Weights of a small transformer language model: 8 layers.
Each number is 500 + 25 x the weight over its row's rms, rounded and kept within 0 to 999. Layers, rows and columns count from 0. Numbers have three digits each. The size before them is the row's rms in percent of the matrix's.

# up: layer 4 MLP up, 768x192, rms 0.189, rows 228-259, columns 96-191
# down: layer 4 MLP down (transposed), 768x192, rms 0.187, rows 228-259, columns 96-191
up228 081:481498503498452515497511477506506519494491525479499546516564524496510499523494515536474466501487467550457501479512510434476494503464450503472478487466507515505468466487542486468496507504451571507497533514532517534473536515501517501512527500524486528499503522498497540486489493515527491504
down228 083:473486512506470490475529478524538551477473504513528543486477481483510512507486518487492454497487513471493534517502554474457495533505504481502497481520511499502465477535488480486493470504533535474520519514492484520492511518474511515508495510521466463531512486526493534500528469525521493483
up229 093:511516468476454474520478489491483509501528498488503501450498479543471469458470508492494461462479543486468509501471464488515461465523481489515501537500480497443465495480557476494468579482509500492499530508462516517490491516509486512501533489469479532472480496486509510502485491508509461484
down229 098:527504511461491484481533439466526482528482512504505450515480482449499479503474485482487514511513497506492571553516488514504496511460490502509501490503457506500522483505488518513491515498461505469475469501466485533516509525479514495539480498506437515503487489478457485477493515486482481484
up230 105:505519513515472516536484493487485490515489532482489525486523481470496458490518489490483486476505471552506519481453467495505472507520524495534520489489518509494499495500505491498515513468508475462508497505448535482475519480502470494519488419524487524485477490481544500496518489494508571470
down230 100:486518447492482544509473491538507459445485485515487531504512487493522462487489482499550525518493481487544479471519519514462515478525498509523528491437462507492490534495532514502516483459505520494522486484484481502462487519521495530502529480504479463501484503485550455543488520522434530510
up231 089:536492423489464494482487467539490502469469524520497492515541530484560517469516465489507516498539498495526487553531509484493539482560476527491558497503481497507484544493492478506477492467514464559453491518501497489510486494511507477490504496487513508490473530518482512480466522510513462482
down231 089:514479543518500526485514532507512511521482475498509500502526510525495483473494488446529485460574502519535500499494486469523456565475494500533459468478480492509527491505534521512533487473472464497472516478495499549550481536505505512496487446489484484491493499484524481510482522496507518534
up232 094:510528553512540468462452518462508508500493485523453501532519515499516509556526511511516514509461493480483541526458472497482500529495471569519493473496502526498520469490518539498494537503469474473507509486471527499465481497544485461508518510482515514522507528504514510507491497474526472509
down232 108:524511474496465519507527511490468507528460462507523513522474549538533529503504519508494487477463480524446514456514543521505493515521511532515484465488519496513491492492504480475475442507521490483530484468513488484487449503472506479524497479470515507521486524489501471488479499509486535453
up233 137:477536500485503479490500520555479499484506469528517486512449512492522523482502445531500466472499501531511516505440486485505501480495466521534442524456537445501516470524499499510517488531512487509532474559472508502500505474483483491462501484497467542523471515507504497486513535509465501529
down233 112:492497485514484512468506493502519531488509482525513507542541542479520513458531490513482465500490552514549543475505495484499516469516429489511509532537468466501473518538524559514487479520516477512561480490470497491503519509525457497474502493521518491474470513466524487499457509469470494512
up234 113:485532502528478521515487504514507490511506523501482506477489493502529470549492518521468488511527543515505472483498504456460571498510486554465484514499504479517521493445507543517496491523481510510479500480541500564467504478501516492504475481510476480471479478497524479491456531500511539462
down234 103:538532521476526497517512520536470501519509457491505497495548483503486559462453540520510495479518526472480546527497500480504502519498508484486453509554525550506514510515507475491497493458490519516528511519505494499448516474487480486496516513510496536516522473505477523467526475458516431502
up235 111:543465490494494516519495491487505526571486512483464522470501503470509521495518501484504477511521508535448554555499495458498504489467509505585523497471457455489492530417500484500528523512503537472497536504477515494485475542477478490501453502483541505489480479501484507491464490517480497493
down235 105:539476529478500517497504510459525513524462524508519477469478465488515504495442492466520476506511542486486489531544478516496505505487484487533486525484546494525507501466476508555482502522467521491504524535540525461482517533524464513485532495518517456455474483490512502498475487501435473515
up236 087:470457501505449500453540515540469502502487498497512560499440516481553501471523505502486485535503492485523494446476478484486522494518472512478540521474507489548508519466495504537487513475477516497469501509471474510472512497549504490510547517550488507468507498528500492492538482505500495520
down236 092:494494493511501496528540451526467496492467493484521489522477474475485548484473492486483478482559482504508511491503529515491507520520504483498454539485505554538514466504493501452482525492512538483562477500514499501514535511518512525501486495525515456533479521484455526516532498517452490518
up237 094:455536511498490488461442450523525473512493545507497491500460507520479469498532484505546501513485486544483465527551474503501476491523470527507432526507518490504466476513499527501497488522526535518497544483482533472496496478508499535482508532501518486531460476506517493493501476497464511474
down237 105:529507484489461500439492548491474524558450524470491526485474527540501508511487505519530452464553499486487488519455515492528513497504510538525544478505502513497501507508508485515476500472474497465514504538484476511449474533500526498481479533470511491498570498551500504519498524518529484501
up238 097:521503493474532545456463486511489503447510500509486486476503505485470490477509493521520467503453517454517498462513523469468486504526485491450460519479482510500477506545502528488460523506514514492528517513526472455517463544536515498508520514482478489503505524473524522497508460501553470547
down238 093:523487446548511500504503494496451506448514488455440472482491450512475497515490486552522502514507465514523516496470477501507515500548512488437524508501493518452499495500489497456462490543504504519489522494497501485515478481493554469502494502510556491508487482529489451524478515503457507522
up239 098:519480475483466525537527502499507543468486484498453531550461451508498532496525499509464494497512491515512504492437501457489438536505495494478514539524501487462508514489485460501494500484509472503507480491521504483465474494470512508495475460531505516532511522508517506452463532479483507529
down239 091:494514565505475470480509510453591521485482498495499507520499496498510512496488443483486459507508512474513498522525517502503498517528436486503504549509484482534509501515516474512551523486490525511486505500512485471543472494532491515511486481506511479506520477553518495460493522573477517462
up240 091:488505498514563485541520489455500486507485512500487517528506556461488432485509503481506530555503515490476500491465471486453516530512520491518480489493470480514496486545498504485540498489543493482473470494500546508500524455520484471554500512469500511509455516476527481479501492438489459490
down240 100:483537476521450510443521523522494475527510448516556492509444469532501546466485524510486475463463503487480492530493461538506487498513456527470514521514505504539506524473507488483487512455476491560525494503523464513462525576471504556498517474488508463524506490549503506534488513515484469518
up241 096:528496472535529509484494478480483476496536485464521533526469520513482486494508495542468514529503509516473492528520469531513487462514461508497520499495541471478471493511506497485487477486517497508513525516495514489532547472484492459498488486537421490499475524477491505501515535514492469544
down241 099:541498529490537512490498521511535460522505506515494530479496482502473497496513497507490517510476470494484537516497464520510486432530523493519490516524508483521535520480541473450467505475517449522515521524456469503504527455456517455500437498547479524537477518524485510540540485519495524549
up242 104:525433513511500559492504484534511531502510470451486513469482531464510479519502518511490503492499554542513513465524461544526533486518509485489471509521441569482520477520495525494479467493483489513478485489463520500499552526511480498474492504487472510480458463508488477494516498470464490485
down242 106:452486493501512521572480471505465496496496519491478489520519513507460510459506463482497472548498474481478497521503507541501483437527494513517509467495513477519513483479485490452483491503493568539503478518478481473499495474513576514526470467512491499514508489498507521501500521516552522505
up243 077:520508487539490476463481474548524492499537516514506535517500472495509530505474473550478514539515450518475542498454489476499551473526432520544516492523447524515500531492532494507494534532501508535476530512524485474498522519522516553464485469504475493473518520486484452476493477499500500496
down243 065:490482488539505489529508489497545498537466534487492496498528501497514520526477510539565450532473495547488528494503481515493543501510497516517466501505482515531500478501497493508471425491529542480488472503547489487502503524465494510511493471489500500519490520529501506495474425488458453488
up244 099:519524519487452477501490497516514498446468487454508500471462487497517510523541500492491496451505489476484459484524500499525505492480473478480492488531490513474499506492494496444512512486493477513504542539506503509469515447514483496544481472473510528506534564446495513448525489520515540484
down244 092:511458534506566463530538492447502508517505505500515494480520517497532485504465503478431485525513506500546482559489471550490549497511500525506517492490488451482528511477507515521525486532484503510477496515478494524502479552525505540483503535511438523482490492546477466526442545488476447531
up245 094:550505519518513465566521500481504501487520500499496528487479493498492504518534494471537499510487486511469465485510483486537500514497444517509471469508517523531463496436482487490486478541475479514507526495491515486490501470510527492499482488495482504469491505486504537503499538532528495479
down245 092:479549502486505492464518464520494521513540503474486470510524496516489451504480518519472517477538501490525515480474521496499490478530490479509489496533497523502519485549499499444518504475516519567549494531521493544519525509509458460523479548535512508489522513470519460492502481485561517477
up246 110:454514529478513499481514498478490529521517472498549489462488488503532492429463511528536532473511519527465474483509504451530537454508485511486506515489482504495466464504531533493472506493482483471485558512503471525503525477486453516459484493461533535514499452465523484491482479486518503497
down246 118:473513512545518494446531502516540470545492473503490432523522505487516528494496484479467524493499549461499473497501487545513474481495493484520472514533532499507492528525486490489529489487500516487516544473517515498504530499515491499493472550494499492497481507474504532472493530511516560501
up247 102:576514528486495543499505477497487475521515456504482506520487466521447516492511498481488518483477536484533507471522499514468460512488505523444482503541441507493521523456490512517499518481481498512518503493495505450515494528550458457491487467473530491517514498490525542512547492520474530494
down247 108:543493515563517452513492477491442500529481488553506406479526518509519584530499501504508480493503531450483535521509495473520506491453517484515492493476508480522518485503515496492506508448503473526534509471533504509498469459490484513495495487513523507459496490508533516511479491484555556509
up248 102:514518498468456486512568502522507478486484516507491472498489477465526470513499488528500484494508502523509538517518480548542484521472439526471481498514486558482499494504461530532488485520476534514530511487523491469558514487518521503496505482509533500458490517509491436514513487457530528471
down248 108:477538547514463536507496453539524527476504488532519474524476509518488518487492452508493502518534506510502467492502520503533490524511491440521509511466498502499493526537548515480541498482485461495514505545493499476539491481486497504520496521489505470508499553491511524512497499494547459494
up249 109:521492456557489492520487503537515520480498512499531529469524524495487493511510483549503519498496548495554555500527546510484469457480473430494513451504498483479459466476494496465521550508508500500504494559477502494492529480486484517514488532489511504498519517485511486455463470501519448502
down249 116:498525496504479517472507523489506461453491454483511484473505508462515513506506502491506478436539532508524506545473465529507499466442537523426450529502514544473522522509478510503503522495515511507513516490501499522494536504487561505489504484488557495502530489500489550523525492499499493505
up250 126:562535479499497531472508479497508517485493487474502529471478539536524503464518513497467507536501495525539521477513528533469522526450487506465493504498494511488546494506514536516507533497469450598488533512505503499546528456539504487487490481488500496502449482504484543498495504479521525481
down250 124:480506489512465476466470523483462504531487468462470473507513523486513490515503510540498484514493488509538470476516505519472489503503496554474469480525508489464498476509511556480478516536548501551478492514484483479478468515520556513514470486467522549533522495489513511499499521516506487538
up251 111:471511457547452521499512499502537510538501488457494522530523524494474460470489491489488487498542484499488498510510487488475516516477489506484453474462533554502509508526496497464493487484518500483515542501519469490544502502506487498488539485506513533493465578498486455499543520533537462484
down251 112:468517480484502486524504465518470526544512468560550474525517498495489546543528504523483536467488455431507484512517485521485465516500473473473481509478507548495504527532503487483534518536465502480541512466520522487499497522523526482499473497481463491528512498522447538483508503505460492465
up252 079:490518522495483554494520488479486500437498540539504493548507482508473474507506456515468470469495481503488491509516475508518523481495504469544484489536544522471530479483483473504486495498462494501511528447486511463492494512505506455468551466536481490492510501474494502502475524532508515503
down252 064:515535512482476501533535538455490505479489545503441501478555514538497561496513489502486503498513518520485489512552506542489499486505513519473503516489498513516520482488513458537490486492506466536532468487521503529516494491474519519500502559504506503490473506524469497473510466471480496490
up253 090:533537482490465476547448490520501542518500468514523467518472486543515473455489484529477495495502515497478487492519478523501538525495489494493486468477487471526485467503550472480493522506482506470499475525465485522469522480528494453474484484463514536468525476478491489523508512503507465460
down253 085:500516497519516485509543500527489488478502491519517486468492487530460508530488496482505478520457521542493476508512483491520496506488470480485484519497467520479523507513506486491490455520485520475476455444547483492474484484516435485491512521522516488512483536516533502490490490546502470502
up254 107:499455464501472518541554520490506492517527492520555501464458489454508534499530473518506455485477495477463470466507459502457510494495516497502482488459487510506503504468506499498486522483506487507493490467520475464485492496443482511488488548501524504532533511430477465501492526473500481496
down254 115:489549492511471497495490530515509499506463475499419508488471489509513513487528483493483538472511506520509482492524526521513513496471514498472538471502462491494501507486517462487529505540460546475487532510516483496507503528496476523459501517509516494511497542490416500467527491514503526471
up255 096:505539462496505507518514489516476506495489560520527479532475483439493510504534514474468449482495506501535492488489478509522505507464538524498466486503488501512522498499471532509505541489483498504529461514484518528472504495531498503475467488489519506505489501460512530488449519527485528559
down255 087:467513528511505506508465494457503502479494497497510489494477483540474505534491491545528584532496502466502494529511508534544490503487507497540488540520508486519480487525476523500509477498478473503518497511518469495519511499471499450488528496500526500506523488561489535545520535525494522483
up256 094:454466494522468508538455487542494462511485490472533490503456505479543464506493530518470497452497518488498484487532476470507519511478480480484506509536487497466493503523546534548489500546500495469466538535462460483520494519503488515537541495505487521509531505495464480504483448486567511489
down256 089:508492520483512508533473532513460507494487464470523495490530516534502564439489465543547455475498486493494486491527517507507513507466512510494490514483513486508474510462501456491475453481466494498474515466479468502486497527479481470526493460498524465499463492563514523459493466462524493515
up257 103:538494453537526521487485513512509495546494490478478460521488539530528522506504498481462481531567513502516503526497499517514480507502460496500467493470502520509503513475520539500511564457492527506511523507548499507487469524486450476517506483530528525505484472510500505488473508505497530507
down257 104:510506498548504492508460524476519550462486479519510513514522500536482491482488429511481500503471506495518499456520500530497518506523512518526477494473486516511507469513534533503460539511510532519476526508510516468506512462498506518537521501522463459506524481498496486510535535429534507491
up258 116:510506485500469479487537496475507465531523530515549525505507523505522469470481556510505498548507493507470510466484472441510543426522490510519532443505472519455485497469507499500469533483502494449485530502470492483464536471492511439455492528500475507525469461519523508494508525516486473514
down258 102:503562507480498493500515486490438455515534463534480520493537516499509449498481505497512535489489522521522493507462514489475502520535501502528504485476487495512495498487542486460530507484508445514471525515488508509545547473533537484502489504554462527520491514522491502520479475521539547469
up259 101:511525521524477495518507499538516487490491548511466490492498531491547457491499522507491528489526549535513524513518521556519572465513491512484484474491489502514492524503573486534467483524463459528474540509514488495497487500509513499493496492494492534496481518468524490496482528446525475509
down259 098:524482523485468508497535487537451513501509498468449502466476483479484526519541489514500444537506478486494518513522502546517491490496523525527479492462475511484546495475497445477500519498473485478459487502514474515597534454505521521506464496524483524480502496488518471485519463507532487501